Weights of a small transformer language model: untied embeddings.
Each number is 128 + 32 x the weight over its row's rms, rounded and kept within 0 to 255. Layers, rows and columns count from 0. Numbers have three digits each. The size before them is the row's rms in percent of the matrix's.

# o: layer 9 attention output (transposed), 192x256, rms 0.112, rows 175-191, columns 0-127
# v: layer 9 attention value, 192x256, rms 0.119, rows 176-191, columns 0-127
# up: layer 9 MLP up, 768x256, rms 0.124, rows 0-35, columns 0-127
# down: layer 9 MLP down (transposed), 768x256, rms 0.123, rows 0-35, columns 0-127
o175 098:179125148161124124142072130097090108168138121147096054086080125165146118119126131100184138109182125121049164125133074121153077146122092062121106071161132155110082161063177096107111162094149176106139111155081144130126143129118122134112156215156108157156149200115113134123194116158160147112149126083123119196160109159108102198142156115150105116152111138076187181205181111146141151070107
v176 096:115161180094097147139108144063102152114091141142105166135109145093061114195203149093159093130103143132150096121125120133169171087176116126116144138186178196195139041143125108142134113135120124115127190113129098085124115158178134095155172108091140122140159111124086198082062141142155149183157124113189137073105155149093118146131174092083157152158120138156207138093153138118084084082092
o176 101:121145149110094086096094104136134201077069154161151142150152183088123144196112098113124131091108139099108090090141119134085112104174133117109200155109096128166078111162143128158154096126113099124177158110160134069125103174185109102159078114166149103102163124099090096112125156164165162077155142112155102086140098112084162135142156074188117141097111104135137168106154169144148161153139
v177 092:105133170117140090175165101143204157190079151157084158175137122114095139109128097165123129119134117071113144171120114127125195129099161103124129129142043111119071093122160080096149216115166167171126077030138143152131131170131102117085049135102138183139122105170112115123179126119138127111112164117122121072122177111187076132141128053111104141147148178140134145095123175138165176121093
o177 101:138126164100109166144121097121152082168116069201096119089105115178076125152147157153083098173195088072159124217132117136080129145094192081095115176101086113108153120135188137120155144142147122183115119071123115165167172086108139082076102109097063058134125165154133112176121112145170164132160153170136128127110136151126146103105138031116200115117126117183107184151134134120178174091082
v178 099:127172114107085167128172126120137105110204117126125104152108174133100079094137152120150123160153095105130130113142161039066167115146077063099103114145113154153155152075121039122127093149100182093139135089130087181156121124172104097141136104166117129145146176070116159139059178104085109132120120136162101093139157097120141107118150151038163131083152190187169177116135134111138119195124
o178 103:155133145104155145124126090144124170062106106062105145138109120140056112083075124120096195137121124152094154175113108088109160089117099112126067140130135067128129104117077106160169163093124188115137132139101152146127125072164169168156110126086068121134153189116130166138100182176133140136130122124115159115125123124149214160162146179026091207118058170141135196119108130092076135156103
v179 095:131159177139089100108148151103153104100127123148120141107069192188126138138145108159175118217123121089088134095147130081154172142098151124135181058141161155100150189153122145135132153087159139124172105101087167150164067137130151138103107102158116188093126144095192136150138190163123118107118134127123130173120110119135163128104119118121139117194120124097101123095152143130186110088158
o179 094:130133091242133119105153135170133091153184131154116200148141144115103121146132152175164131174137070155130108053136050133162131118141132096148116131107146094102132177099085185111154105148168118098100079107109131096113144156087117110090053112136135205130178098233101087218103128095129144131163120153084089174119163086112160193085080095108140150136108092062169131095144152119108131141097
v180 107:143135151129135144168083146097156106122168140106158160100142150097130093155137112143212197134139125161144128154093145172153161115080165084139090145097044090062176113075127143124113176132122210136154083142082136168114119150072164119134136098114159136141112090149185166090151091150134175070128143105171150116139105072138169093127167164135106166132130159085127165118083072084142176154132
o180 105:163137143153157161148104127141174086190103139095120141069138129113150117182192113135156173151130098118167187202090196110136163101042151118161016071155143095139188145143107168119113128129110128138106130123096177145118171131129124081138100168142081116134092074080147187096113095138117078136106130085130068110138110087109114146134135101129078107122151162151059156087080146134182132124166
v181 097:133160121117147217138127168118115083113107098173141120099078135109131111107172108056115147120112157120106106130138156116070172123080092135144152130172096069163064154191113078175123114105136157074192132125106094115124158189112178115116094096145117145132117140073119142193114159177124158154141116193139118133094113162146124139159117067138165148143117145127186128100063185108149115101094
o181 107:102147173180114130090108119147124070112105105145150168141105090134145133117149154104153147110056111137165050152120125150155170107120221113116103139145052098121112154130080081161191167159139174118102097069178132110167152104119159110132186079112176123120168142125092109131146163169119108129089107130117160139188132102138121132128167071176100189099133150117141094103102171125133131123107
v182 095:141144088130080127179148134193076177087135138128135142184107151144162103153132226040047155130089105127090097147127139122116125135168099142112119151111083167136105132138172123147150092054085180187135110108159161123182142132127090097099099073147137122142145147129053101154121125108199110185110113120112148068093072159106121127110135118135140098127125097122152112158144162124114111088192
o182 100:136129087122112122157088136092100129152140093124092152146156135140091123134145153082192101133049150125123115156166121080167207176122111108074117084131141122196112175138165105143137131142078101163137108139103108118203137094149122161175140131128160126163122097150161088139137141083144105120194134109095123107182105106131150158189076107129135126117147139091159121167105149151115027104168
v183 104:163071170147100099061106180185125125141119121175055171158085081153099130154125023107097115179164123098125163111170152129133085142142095109104174145151126187117147153101203098157078161109119094137154123120146095074139157104075140090135127068119116130116125187093165086149167154153148075105117108139153091093145086094124114175117140163158164111096180108099145173153099162116208144074098
o183 108:132066189144158129113021132154201114125127125122073113173168098063138097114130150171134134091112140096145138137100133164114112165173116124136163172125101084100140103097196084137115155145156093147193105128144157102138200090108141174131162120108050137123099200144123058084114088128133098156154131144136123086136163116107089095136117143101178162089164082137189154128116123121154150145110
v184 098:168114101102115160130130125140073084137135131065124100172081078144076113111098110155100182157115209136223173180183136105150153118107084130058168135123142147121106126168121126098113121096143155118136116088124164118197089159138149119154136131134085131148149111043157197142151113121132054159094163103110141154148124158129148102141091109112184170116214164101131148168159155126122118163124
o184 103:130141069181124096166079133138127141140120064081068131167123120154108163110086116201130198111059110110139134148189133081101137143120100124129108130138151135104155154166136151144151126113163162106171115112100137083101155185188125132125112166112133168127184096088145183129142097135169062131145167135097146151140102156164222109138125087125110112144050128136109093144145138086146082099086
v185 088:090070111093187159128113133105105090127128115122210108165110131076125141145120133172102177110128157099146112137110123119140077142096189136094164139127088106076118129122097081113068128139134153112064141098120111152115129107079169105123135171129178086060116203155142136100166116119146159072117125137124108131108111132135146133169156221162114111113117133160107101112143170137102059172209
o185 095:122143158087126154118119145109040152113106170127122142066159110125146110114120163148112203121110061108155154158131103146126093138135198119157141127169158119176091066135181155146118131128119213131118120109114094123176101143106142097119128179170129128085090095196147131065129156140160179089128123152116104126070181169118143127164176153080084167150082142101116122103146073141134131101148
v186 096:090124100100119099205131168107097104102154163081103130126130174137114131124148123145113195141228149111146083130148097119139122158148166103089103131159134113065132110099103172094132147174164069113168069173064164071112144113123124102106142097190150165076121096149159128111152130076021136177099116115082128093207094147107100143128121113177120119136121076123102129155128142129127158142130
o186 100:060181156043123109130132209169078147168143107146088119122123125033104152132153135172134147144201174146103140142134117097131147150108093085130116142169127153200145138108002151138128127118156076160135074162116200133099106159117113135091122126091147137139122098091130115133096115089144088158082143137078095117151127145117043140119063137114161112115154123055124153176114147095133161175145
v187 095:178125138131152191141121141170172160137122102091098092126132094109093123158125113122097120187211123144153113075125111072146096079134139173164181170184174183155121070186093130183106121089127079115102094080158122156111135117096132120147171106097145132138138135077117155142147175117136113165112111155097137161119141083079190152126097114170111110182114157198176089138151076137121078141175
o187 097:144075054089162166116098142165146102167083134099143121078109138122141119131143112124122130153147136165100095075102146118150122109101131132206090144111124155065117129165162101161127114130141109163183099154132080113093121139067130157134141129118139169157124141075112104085163116138105144128140163069161109153133190086136140114132132128171091085169144160198121131132147081132103121123117
v188 097:153193179131103131133118164123149120111070124113106131177156181074115156082169082148092152122110160064141149113111165119119132134137049146151083113104183150154088168125139183142125118148105114112106142095132123063135126126101161079162151148130075132121073175149098116138148085199122072025129111098099142138122152121104097106101185094123126135103143097122126117153190138181173171156165
o188 103:083170127140104128137107141123190159124116118123110126141116128068124182089170143126093104096109122112125161146087186134182031152139073155180123126152150179140146126159163146139121159164131100160115121099160151090153131119118138128136140136121064154102149180128120103088140079181157109081104060056111112160142089132168129102106223116169139158137112108175131153160116134176127179171193
v189 088:079151138150139147120161097126086164169137129164117105059115162111133165134116127095183126089125140063161149092112131112085088096138133117131120170065181107137113148140121175162146117052137123124199126126127211191156146155093108143085129162111127111098168131104118095081161141177178142118115137125108173086111124106112114192128173130194048160095069140115125083118115082133108145116155
o189 094:165161123144171186105132176136132182152116152089157125086118176056137177079127109169122116170071119052090182087108134121176077136169131131104089144117145116138113173100121129136111137113130104056169085125110089144208157155069146110121152136098111145094114105175123096093169122128198140133118159123067171097142167098063090188136164089130115125122145153115077149154138174161085136112151
v190 102:157111120131133094148115085128151112046140107111155172079166178107174134146211164102131151107111179148071128104082124128065147179154153143103133118098061136110095096145083173043114157107132172180119135144127150109168097121149112080154156157092163116102131163124114105160133137146137113141148124201120171129142077128112135128095141115102129129124124131091135049078063107123154120169134
o190 104:174178113126101142072134071130133081127160103133109109123123086143172117058198158097166144096129172119138091113117132102078125141147167109094113129102164161185143110140142118077113131104109099162111126079125108181161133146185105112158128138094096119130175091108151161111089125143126109110123176178123141120134136106108120117164111145110109122129102162162104065123121178126056063167119
v191 094:147115176122182113076156164074153159183108123154065115158118116179087147188107161090165093130107151174111154145101114080138100131100146106044082122095156130177148123158119099106081176114129117100188093140113124141158132129135121180150124124087130180164176148098160096141091117108140064141095109140188120078137130163105125175139131197133182091137174107113119135126114141099109109186126
o191 100:124103106144140112103100143123173093140143095126107126183095101144139193211115098145160165135152137120100127193149072151142142108195109129096115085138187106159102084139083110112067109101070099068118150097117114142115159080122178138125129162132094178155162120173097089147158137093115099150104121106128120077090145210148154167120108076144126142127170058094139163075094171069131127143078
up0 100:040116170115165127100132103134155157105123150165193112142116145112131210090101182148163090123100080134141150204131051125132169158119080196143132101105176170140132131093025132120120122128152152174115108116101071115113166143145130064086168142068152131121131121131155096090120191082133144161105121097116104108103105073151136106085156122105089102164157098149079161107113179129095174079104
down0 098:170094158116090157096143155100107181141107167063094125072116155120135164184153116101161166130138141084064134054117120062067081112178126161146117167114138122154125101066180113145121108174122089139134140119107089157107114105092121090131115105174100140150117150131166163119115088111147093189055128177126143106140139191197188144124132183133078071071147097117162131130157132124173107106146
up1 101:122171147126151165164080157177172130096137120117122136114065062112181102095116159108138139090067171139113076153147089153085093155081144105160156139134074154132167100112122142166122147153110153132108077161170160143075134198093155153137090089081160150155109185139125127124159085163066127118147147132187122110125102165105166090138147083127156130108072124131162109109200145144141155133118
down1 104:131170145166137132096095120085116192084182139108101133105122142156146143200093137120194114138188120173116149122183159140149105071031178130197107092119113125125134152086131072104102117105106084119143042081160132129128064152152097113107157104119108112121100191120111124105093108183098133113157132141116150126084144170213167070130132101124106106138171133113078103157089111060109172165144
up2 115:113099105159139106105156161098128176127081155125058179153161138098145153059202177155125134134131166213151151070123137109170098131168106107151127103075125137156141099095158101148088135119121139201147125154088125135106119137133168125146067137099070075149129125110113125124129108118134154136134082175094161136139161090163141107173085108132057113117121121148070121175125122129203169162152
down2 104:127108170132118151131069114113170143182098160201145088141100091106069143148091174146118109130000080187085145157115152153135130105096138108149148136118175123120186131150165160131168134147120175223086133121119109145120123106129160119118181115131099144077090082104129120119192136087151105154124131091150157136155135043083165097146103152092111095138141143147143103099105128147190186112112
up3 103:117142087127150099109148102121085091188121122150073087114177128144122095161105035143128107093148076115196154132149176112163120142102159173120091149153129168098051160123145135174136129163150127065142154066100150142120108145079086152139131096129113100207127191158140088152123087130111114155199102169118088122120130143175077127066134089152191115042139104087143126150117124130134151087192
down3 101:118132045122107163121145111156098104095097144143112129129135096100152152122102155122145129108105087098181167122103155164190155085184122161136143147141199080089129118133098087139138081113091121119113172067146131152124098097096094185205130138112064123130160042149090138155167146150118138135128120112174040144207129132158129084133029087219107129138144160192115115170139163136176111165121
up4 101:154077110186150149148150136086099082086126157100130179102124110099180154056100075129108131159102108091160119129121133109112136180142173167105205153097091064177095090132132173213162145152124095143103140114137083145077126176150160133145141138092165142187167144120111117061128087130177080140080109155145107114160161125151083124137160069137127122143110153144116161137119144114162179140154
down4 105:135138155160163116149108120067115188091158100143146142094082168129074137112099143141088133120144152124061146172137136151145128192155101084162083130059096125107126152141048058136135115126097089171154135047129128077083119134138122081130069091135131109148071165144114114120168115105123110108181115109151056130156088125149147127153184142181083210144176126139139118167086129112142082070155
up5 099:093166154147115077096108161132081149093134132142117129154189085100173124140065126107102136111127171133168093167133100076101149169152111139156141195178101120147151121146129165149146167154125138142099109105126181174062094183121128081138136085162135069030160049111103092056161156111135105134153183079161134140134103107164113099095085107117134149112121113102137063123106092090123154159080
down5 100:115113143139085142168139106109131143134164163177165092117118121061143131146088141102088121101137115110117076194092179149086126187087075153144135113135126109162121115185111107118151155099127119075093095074088198159111103112168131124177145110081162140138102113140151158167126120122100129108113098110107170084091117109107156151166145147190121130120193121103096109115143087103122130154110
up6 091:169124146160098169082073100118118163143125077166136097099125165075125090185118171115081143192069109137132120130085156160132145138096191151155146136114156172157124144140159112139111086118134126083097139100170080187096172151136123128127086144093179143163171087130116150089076104115071111153138107094106107128144126177092169075122136165092101137104140101150094145135140115179148142053110
down6 095:126100113198108085137122159128171173135082098125189067110113169098139110127155134116100134106150095136134097155149163140070124127078136076124142111140051114119095141144158143097152098191135065151100162176176109109138069142084103166083196146114144132104124106082123077131174123154156174109120152105097105155127109167135142183123102100141101091106174120151097113165192149114140133180129
up7 097:095136126083171128155116123112120175130116140144136107111067147137177188166065125134129142207150114116101126091129183167118182129114083119116127137090129135097091161120109124162082155091119115154152180129143167155070108121106151168105107113102155137109104144079134146090080122090142149140153152089138112175131112124201093003126116143159106078120120030096161073176131182144056122060117
down7 097:121094117084107175113162136147111125137147132145110135127167208076163089170085118105138146188148206139117154145132168134156150105119136103155135159088115190068062088107057142084126052175148168137137181139174132120062163112096124146149115180099142124088149131103155139105102174121092108184123160117108123096099118143133127125105081095130134107161075077120134089153092183100128165174139
up8 101:176000087065146159103139171055103167121183087138109089194149093176124178130123179091129164143121158123096143116105094163190119177146121149126107122122107141122125124117136124105166162137103123108094092168129104119124112161099143124118130159099154103175220134181099087074171123149074142139161114152122126122140126085157116145061050168108154127117091119138149131177147168161081125122106
down8 097:139113104109092097120113149201198178133125071074064127146136151127155115101127164116123133064193170166092102124101082157090153150169175144119148096079108152123109188102103118148198148177088154124121134148146153137145120142148157106094099159161154174121132065138149080105087150152132187123135059110119168108075098177171078110120057127101162129121111140109043149112082108104067125117179
up9 100:105114182083167115140121101091109104172107153129061162094126151103134111157123114150093143145179151176122144151117140084126105115161191127129079158147089140127128128204145101115161097114165119144126141136097044140151131107119172070093198093126136136118155097104094130114163080078131153143208154146107175084123159120165081142097104135161074165129109136099088111153066123138090147136170
down9 101:169188122116132094112155161164141180129118109110151084181125116114104150139071110111111164095104141164075102111146192104061075126135127093145078122117131100152147049155173061094118106152162080126108160154136128180129173185153122092108162087086185093132140144153128113120138145079132134144155110167041133145131137092101160053149144152202128146126134128164155203142182088133111112113151
up10 102:106123139159115125090139139066147121206130122139119077089107061156109140072188105138157170121088114124140059129120166165088132173162079097144135172152112151177170111161121106075160121168132122098152203137117109098163175075146106120098113068110124124168140176112105138163118122169094172117134171161096139104099179067149115101164133122141119130135154099150098086119076075148155062144173
down10 100:164137066154118152136114134135153147061152126153170103107129135187111151097102131113166133051128129105131155129186153108118132126126159173119134121086122151094166100070097213133153126062152158110085105132130152170131061141130118125124082145192088093158083188100211086107175111137136123117112121165107144143116107074193115129137133149094114142070085087102151134128108084142063127095120
up11 103:140153112088118037134162113166109119124160133175132157108115166100135123128149099101159207115147125132138145136170120175146078105126104148133132167092109139149108152114099126190145104132117083161095146109135128122200156090220135079166098132163141105093146141069120152168092155120132195131134138139143143134111145159136112111122147178138152106137092130113060068136119083134127118128154
down11 105:088119147147093130153112132138170123140120133147139094148096160118117124086115062106150134085090072122175120180115124106074139167139117155153086110087099166161113121084189108108143082167081141176148094112117103169109144163158191146109119129123131038139134108126126177118137086084120199113158100122112160148104104148133106067071154120127154134109132108142127149126105140110089125149111
up12 101:159142118153093159130123197125080175097146164073109131105154128128133082117125123158037110153115086140137087091179124162115171118109119172132133161163128222095112069121153143127159193109105100188113121143110125133127093126164158107174125145121152147147099055179106097162091118136135131088135101094121094095114100072140137156101139151163114108125091133141124132079111156116112135124081
down12 097:150168165142089107098111114071059162143150168095096095157103097145133128129111182132138116120120114108072086122184150127109163123097142185146105114106085188144106135133104122110161091094078189119205111107137136117068125165103117139112174137166159152117169144113172158109178164129094192190077118130194062178175109123092135100164144126101117141168136120099166149129130137153064116082078
up13 104:100123022102132106113108101122082093149185092119186106148116117091158126118156147147115073163199120125168082089129170125098079103124161090141132052123154135115114172104120166069109116122144143128175177194091134038145114187088190128150154159120124166088110197133099162147168142082154147152128163093105127132165168110145136130107114102146153117086152145149174124106119136086126143085146
down13 101:129100124096174178113143170172185112142117092133090157118142134127093120107106168058148173109123208109109119114099148106103166176150126077157153142157159036132118135134194094142132109122136145174178103153139151081171146093160204171118170154092137143109118093137123148089109108163106142120136193140105096100140115069098134121142093110066182114073168100126121090129112105125101131105113
up14 099:092141121205112120111143132145084225112199104195157054127065114124086179124112111183119153103105144116123144163118141072142158120175127085091188135095132148109185109116101169183130137081119119174137061123155088190095115145130101133131113093082101140126069152133082117102096099191136113123121133103115143138135137114137115163076131123130142046135155131123079112139117113126124082120114
down14 098:183182132134111129101109099161179143159139106135171134161148182096097132107136085105083156123178084123053093097118176136123153120129165127125085168100143111141083159141154169147144155108159105090121158209127207138102102085117123154124064155154178089171145100153122132101122063122098133135126187126074160147137167114105156117116186126127189119140022145141158136149108125094089069159165
up15 109:123126165058137149074115103070140127125153162117082165112139158160160128091125162142130166151128125122155193114123109101130142151114162165121117123128068127108103067085130150134088125129124139170152068154122099101151077141143119116098115109092120171188130129124124185092172169121154078101106146142090102130130153145143134174146150129102193112092164105171119170152144134155109162153095
down15 107:169175099127125098156167135108138100121061124135127120106137139122143135145010103116127092112103136121154144122132108132128156114092091100115116114147136119180177127107115127124055121181185126125088070114084132157108168133142132146093137099163169131126160089168181112114187162121135127114090130099084129177143121128094160093064142146133162150085131072160202095136106125197084077103098
up16 101:085126154141121113171103134099132131132158070120015206090128111137184147107123160072143125108068157089120112178158140135160112148102159148094090180106096087158118139135135142103170152164120164124152159116138129140138099126169144131186084109154056125132123177157122169172131164088159105118139127162044139093205149110081121081108182143190177112138107075137104107162093146149136140155158
down16 103:104123094075117126113149164191139118110126169105121072076079127113135168125115030078141084184110095041141155116110155129115188158168149188123124131155113155068118124127148159163113157187150119157118119127150138120125134150092165156178147063123126105116140121158103086103127125147090175080114164180147117161175113123141137154098162106064134091125140155082147113099206088139131105102101
up17 096:148091114130157155158136102139148112160091109110089099122121098142193117123097132186150135163127173083112120112067163135095114133117113101141160064130111129135084123170118054132116121116072142143133117078078185151101129133168137071075113132160133113113196123153165153115149169139155100161092140141147117093095140164132114133118176099148069130095117106123107154157173094152151147125134
down17 098:138139164100153130140149080124129092104066112088149136135179134094134113142103145108169115141179139134119040111158106131161111113175100197157094088188138061115088114142134098189089166179147139146115127100140141108093131128108124085129129198097143103126130097114130106137113122125165110158127125088112135050188152099128149165165125086119113136139086128162106130152098053112100164113113
up18 103:085121079096108092100060114182121061108070157124144060184103125067057130153183095099140111123074108076134134126165136118139132163129067186159076083189169140118147087183143097158101132154142115146138115187111124137135148156088174107144063153164115128178171098130129153126147184168158142144160142142190129125124129086117077112134137176146105103048221120123101146132117144141088106157132
down18 102:085153138155111091101148126160133151174142135128128114161151145111100167091152157127113115106104109090084106182168076086101136112121126182126115123178141118159102129180070109186115175149168206154175144192114144175150098133081130129192063098147155089146142137108066149094147115198106096112097109132141070120104092092125095051156146098094182128131125179193075075093128142137151190159088
up19 102:095133122127156127154126096122112157175109097179114141129097211101194119141167116084126129050173122144116064082104166112161138099147133172098149140105140161139122158107132107110098131156116180140089109138102132202207160146139117110133141170134122125140083123099130171084143159126101162099121067125181143130087108110117211118098154137150150097086125095135109223070071107072050110116153
down19 100:079080107109122140101157157068136097137150106079129103181171097117082119058116092131160191116121117106149211148082083124148103171100114140082134153043156137147169142122127160117114126113099153105069093161183173128131153131144132128138183146149163153077090222107160169120119149069113097124113083119115117095135139125148159187099167127145124088103090149099088122071186119114131159200139
up20 097:060097104104154158071120122145137137134144100066072159120126153125138154096098146152168119069195096132171153132138162141161106130133142100160150111129127142100105094156121128187094094100091096147139140132108142097123112118109048121074203135153160115075169101209148138148145107139120074146177106090165072118111133103197167127079143181145088061166180152103124139148158186155163130138115
down20 097:112110145109129136117110145117174158129152121097138138127166154118115102119192121084143141141202102106117092140156184118079122154135158051170203091093137148090114134108028111116142103124099125090122154101146137168152127112166130159101114097142134176195139058170127149070095104127137122118134113082138122155085146151129186142110076099133146140157101133172119136113097150133131151133137
up21 100:101160127136130121144145107119137054201075058181134140147120255118154149099142139151093118127121078142115122080126115103163113121165123176157151146194125173081077105078111128133134085087104138098158116096091109181137108067125098102102117186107194158106089136191096049124171115176141142187131158137132115117138157137122084200132155158128147125114111078103120087098119114145156104101137
down21 096:133169176111137113096195131135084149120102151142178114115085139122107127111174072091137097139125164102149133132159138108184139122116120141172178122098138162137143098141126141135106124140074108119180147125119134134109122141089177117122092114122059138180084154111160135125155161166073127127123104225115114162092150079197126095133096029101133101085102122152157094155159108150167077120064
up22 097:075154116168159091091168130144124076163098137100136130111089168124113127164139098188161136139049146174115085153148137108118151136169120163182171138113122127135168115106116132113185159091147087128113082163099124165110159084163136141078163134180160124095076122104132129072085046035130133126122095154137085108122155137141105170144187148113151195168150066095145088162170128147129129090112
down22 101:112128114129107152130168137130149170089131158112100180088102120118076078107162076146133088073159108133125157138118134131098102176130134113106182129151158132111213102193113159102109108190136178167112097128118190185141124098148120137122209154095161203100121070121088142140139121125135117078160179126175161139122129184102103162169119120061115102120136133152121109146113124114165117128106
up23 102:160121128081137119106099123083139093126086115114152155116118093102138132194111108127100126150162042123069145062104157111093107146112121135179154084230155141093084146162179190146155135133129124161141187116130083103145138144157140175111132090124140134129122103066172137180179115090162137061080124095146102112136168144112109123132113176071162183127144115095173071159112123132135144102113
down23 102:130176133133136146104073086166060195111134149120153152114185102125094103089105172107135116084131112103172190088121175160039170136166129045115081077139110177190101081148148118153131097143124108156163096129128118154139188116120141166098138188121125114140156173098061191135136120127151145166080122140118180092109116102150130110125129108136159105157106112083098146080140111113087110103086
up24 100:131119120140108223106159131150157105129167150118129106080128141074132110103126056105126176106128163125163064123148191175162111137115178090150120120129086133093129172111164116126150172166177113047124100161168115114106166138105117092094078093165084170120175031104142097118191143099129162097115094170079115117074140076140082172096121101103177121133174136119144085145149086100139151107162
down24 104:177113143109127168077121127125119164043128096132157092130101092165131149120115167111083135089115182111179122084099126134165091127117131082170109123105116086133109158091183123161094161131151097155120104155141157119061087114168164064168084127136181082101188060081149155154123086142096174096162095105079121190089131110077094116108117131118175109137110107133126141137171155167130127184109
up25 113:070149111074124141095189159155098131077119131110116125116111134067120118102126150142151167166128159139140103141132112125114123104144159105072109127157114142141144126137068146130117106131115206102132125132109165115092140124141070151139129119173186142097141133219162185084150147104154180123173076126145079134151104133132119101138005152085147081159150126147155061167122072208155147130140
down25 101:126188127089079106093126134101119140184144105092138133150101152115209085111161149146149172184149128094077143112104105075120101120151196126137098139184150111103115146125148127145126108134149141089209152084114158206173126097117095122140106060146148151149124150076172108071063134135081116164139082159146127171080104155083108096168090142103087113159106154084200128134127137125134162115105
up26 101:061096177124157121125133094164058107124167075138147149140114111179166087148116053115164132124120119134107102151175154133136173109107159145156102145061109132117133176106161045139135159147080057182199055140187129170111111111108109082141144150135159185107096147191054160178161091130147108086139142142088134170057111145155147138165147132122121063086151103135125128065096086143127080181067
down26 100:173123114105071125074121158138085174026121162082137142175129157065101148164150182121099144105140124088148176089116117096110181099091100189100198097119095149147162097154148112098113083132142127151104069125124113092091084147116173092109102129153149129106104072093136142105133118120115141104115090072090093123127144185141159165204129083110091142156161114165132131113145155118156129178072
up27 101:116133131111119060122102165090118131138111081145140113093146094170156133170112110156136190176128155113153111106119129086186114047116087149117158156159122153138127175146143154202143150145180094141133146121133114189111159094158092148137184172101094097106179155147115101112175190128116148076120126108128178101145105100092115114116116141112087138121153117126162102113121139085098148081140
down27 098:142081181182135123096141145192196100078089145156147098091153139169184109109125145164189094080148140100084102104200154104174145087116096151080127124116134159092066177141152132108094128145128138087121172084156140154090100064146175166185148135127085129080127243137148155147118053107116135124151127150131163106157144162129066105146056091125117127126126150135084141159194082115135143118118
up28 095:159181081077164128153125095064173120195140151108040076130117078112112103103085148097136171111129122131103145137121119134129124158132122112178181149124115120135132137104094095052124106153133105147093109144059126122097073196142079124154170089156123147094115053144099182122130129100139156125147129117173109133140073131120161103190148109181143137115118087125113135095115117142125200153122
down28 097:118095037111162110176093081145119142094108131131165117107096100162144129084149168101144093166170122171132147163138146127190141101112030123119178062159137116122104118084092135133098136178104101163117150181132162165127166109128126135149125139173147178123147122139159118108121162109164144180090133131140118165109100173127101193144114125105120074112106112086110105146121134143074141128102
up29 099:088114145051136122108102108118130173108143074132181138121084104169157106152154098101211115148112139088111186100137075136136096116110065140083126142108095138111139120105119164104082139122075146143122113172124157117100071157124113196128110067149165150166143149166168098102153134164123078135149127108168128132118069145122148113162124197146100120108082076183105172149133167156124118200150
down29 095:126133126147126161142166145135119134092125158108114143112111118122108185145069086093159126138157070125120147089099102206183112156100140167117165142119124120127113132063093101108096135122085150196163191145120121097099134148145116102139172156114163084130155109161171094140176140166162105115092119160156150146173089131123107146070120134074183182184068173138129084111165145078159092119143
up30 097:103172083117136064056151191167167036083117135130141163133184146114142172147078106105119147065174185109180095135175165123120151103150089123149137126100123117134136123133129108180132121175127160081119116098088081098067172108119115081160114106196163169128116103134091178149176146121109139180203161139119134123130119155147078105135169171171123043137145144126180163181132093120139077141154
down30 099:119101163117092132124155122125205129091126101095143081098121118084151120182131095143169089148134176107124113130081147107158097116083148133093142181202166109127130132128146144121104074118080095147142154110083076106158154113077118184136129119147130131112093130175139141088066143119078126107126109144123104102178127154080189101110132159153129170105125119099116101072099110065145222087102
up31 113:147132107229133129156134093117106094110083121146133110165113118198118104170102219146091114176142105135164051131121132100086152090103098130107123084186093095108136152124114107183109167216125069117199142105122152112103114125126108084126170133059138169170146131212166125119096122171180094094102140072109128074129115144069103162144144119138116112167129144069155155089119114153133154131164
down31 107:120183104197111104083111128102176113169076153121156218145129136117146106149121131118136124119184099134157169085078158166145130142111110123122131118113121076129131164141106136105167084112041172175172125095144162131110155117126082131078181099153179165098093128139155141161140118132164119138141104124095137148153115095119125149081101154081061119141113153178118111129121094133141131210157
up32 094:111101157136143125115073135199061159164161093134111090134158084139161132109214082097167175101135138146131129161125174162120176146119120119118085109112110116149118165184141186090058118155091125178114089142070100180141109093156075117154129124170152066107169162108119123142087164103123114100107089141088098085125121107075154127131203128074095117144124167120121124090103146162107165149103
down32 102:132139123138187167125121168144101122093157127160168202115154158067145170170138123142142171106226147130145100133144107095097097156116117107117111132168116152049118150126141190124123114167106140193163082102181138167110151163092100140115097151087160126082161111125135115145091145120138115087116145155141140119111047123139116130072070153157172086098102141100103072110096132137138135144166
up33 098:129160103106097118122125147082155179144133103121114126112076116162080130157123098167156126104153118070107108110092149117116120133152168123177120122160050154109150141115142092129109088144173074052124128157140138150097132120169123120149125132123111114154095075093103111147136143215149137101090126176151131149070196157125140104147133079122103140159129101158109071037133178142169128129197
down33 096:079155116106131103177180085067089167160134107130122044089181154070136178135132165072133123096179164122177139152107066179131169116121127156165123163147119118102119071105103094072123187166114169134139118131111145163158152085180140114123119147147192168111072099165151156075097146163159170139102128091155162166064134132114097075115167084129144107159139101136109191130111094083135080129122
up34 100:080125136129145082170174129067136123201117123108159114184122092163088123155178139110154126101119140166114119104069066146129143094173142087112120107140188113099125100121126160122132168139073111123097112123120179145084200097153106115161112106104176111136145113101066193094099125125087136105143082128102079116091191117050189093162133160129158112128083109099132112055141137167147193125108
down34 094:093145109129137092145096169082118077130120082123187186139117095075128136143066099157161100124123134116106157101187114116111147171138099099097145136107162167125140135067138142126178137142122115083147110157164177109118075138108147137103116074132125124192183067115137097114131097158105124101135118112103074166121175162083122120145165102132184148129082168140161105140180095104099130192152
up35 105:130102150109148191145141087063140162160095105108165176165134086141212182168130128141146139134169180108105121084098143140123102138113140125158111153133106076152126148083119151177139123136093126154123157057116067093142058149189135156117108119085162136164140088133195119177175146114133149066182072154127108102117114062155122152125091131094111112165121103117135156177105135148140116169136
down35 102:144122126126115158154126116185161098131118110163116135137143117109131120098143130100152150093055101117118156110084084136128122118132135121109100130127131112123161152118134127112107142121047144074109087134144077142141120112098117120079154100103096195136097145111069091164094151123190121175127119124090144154154114100157123114209141112123113141154117105133174154227172155243134067145158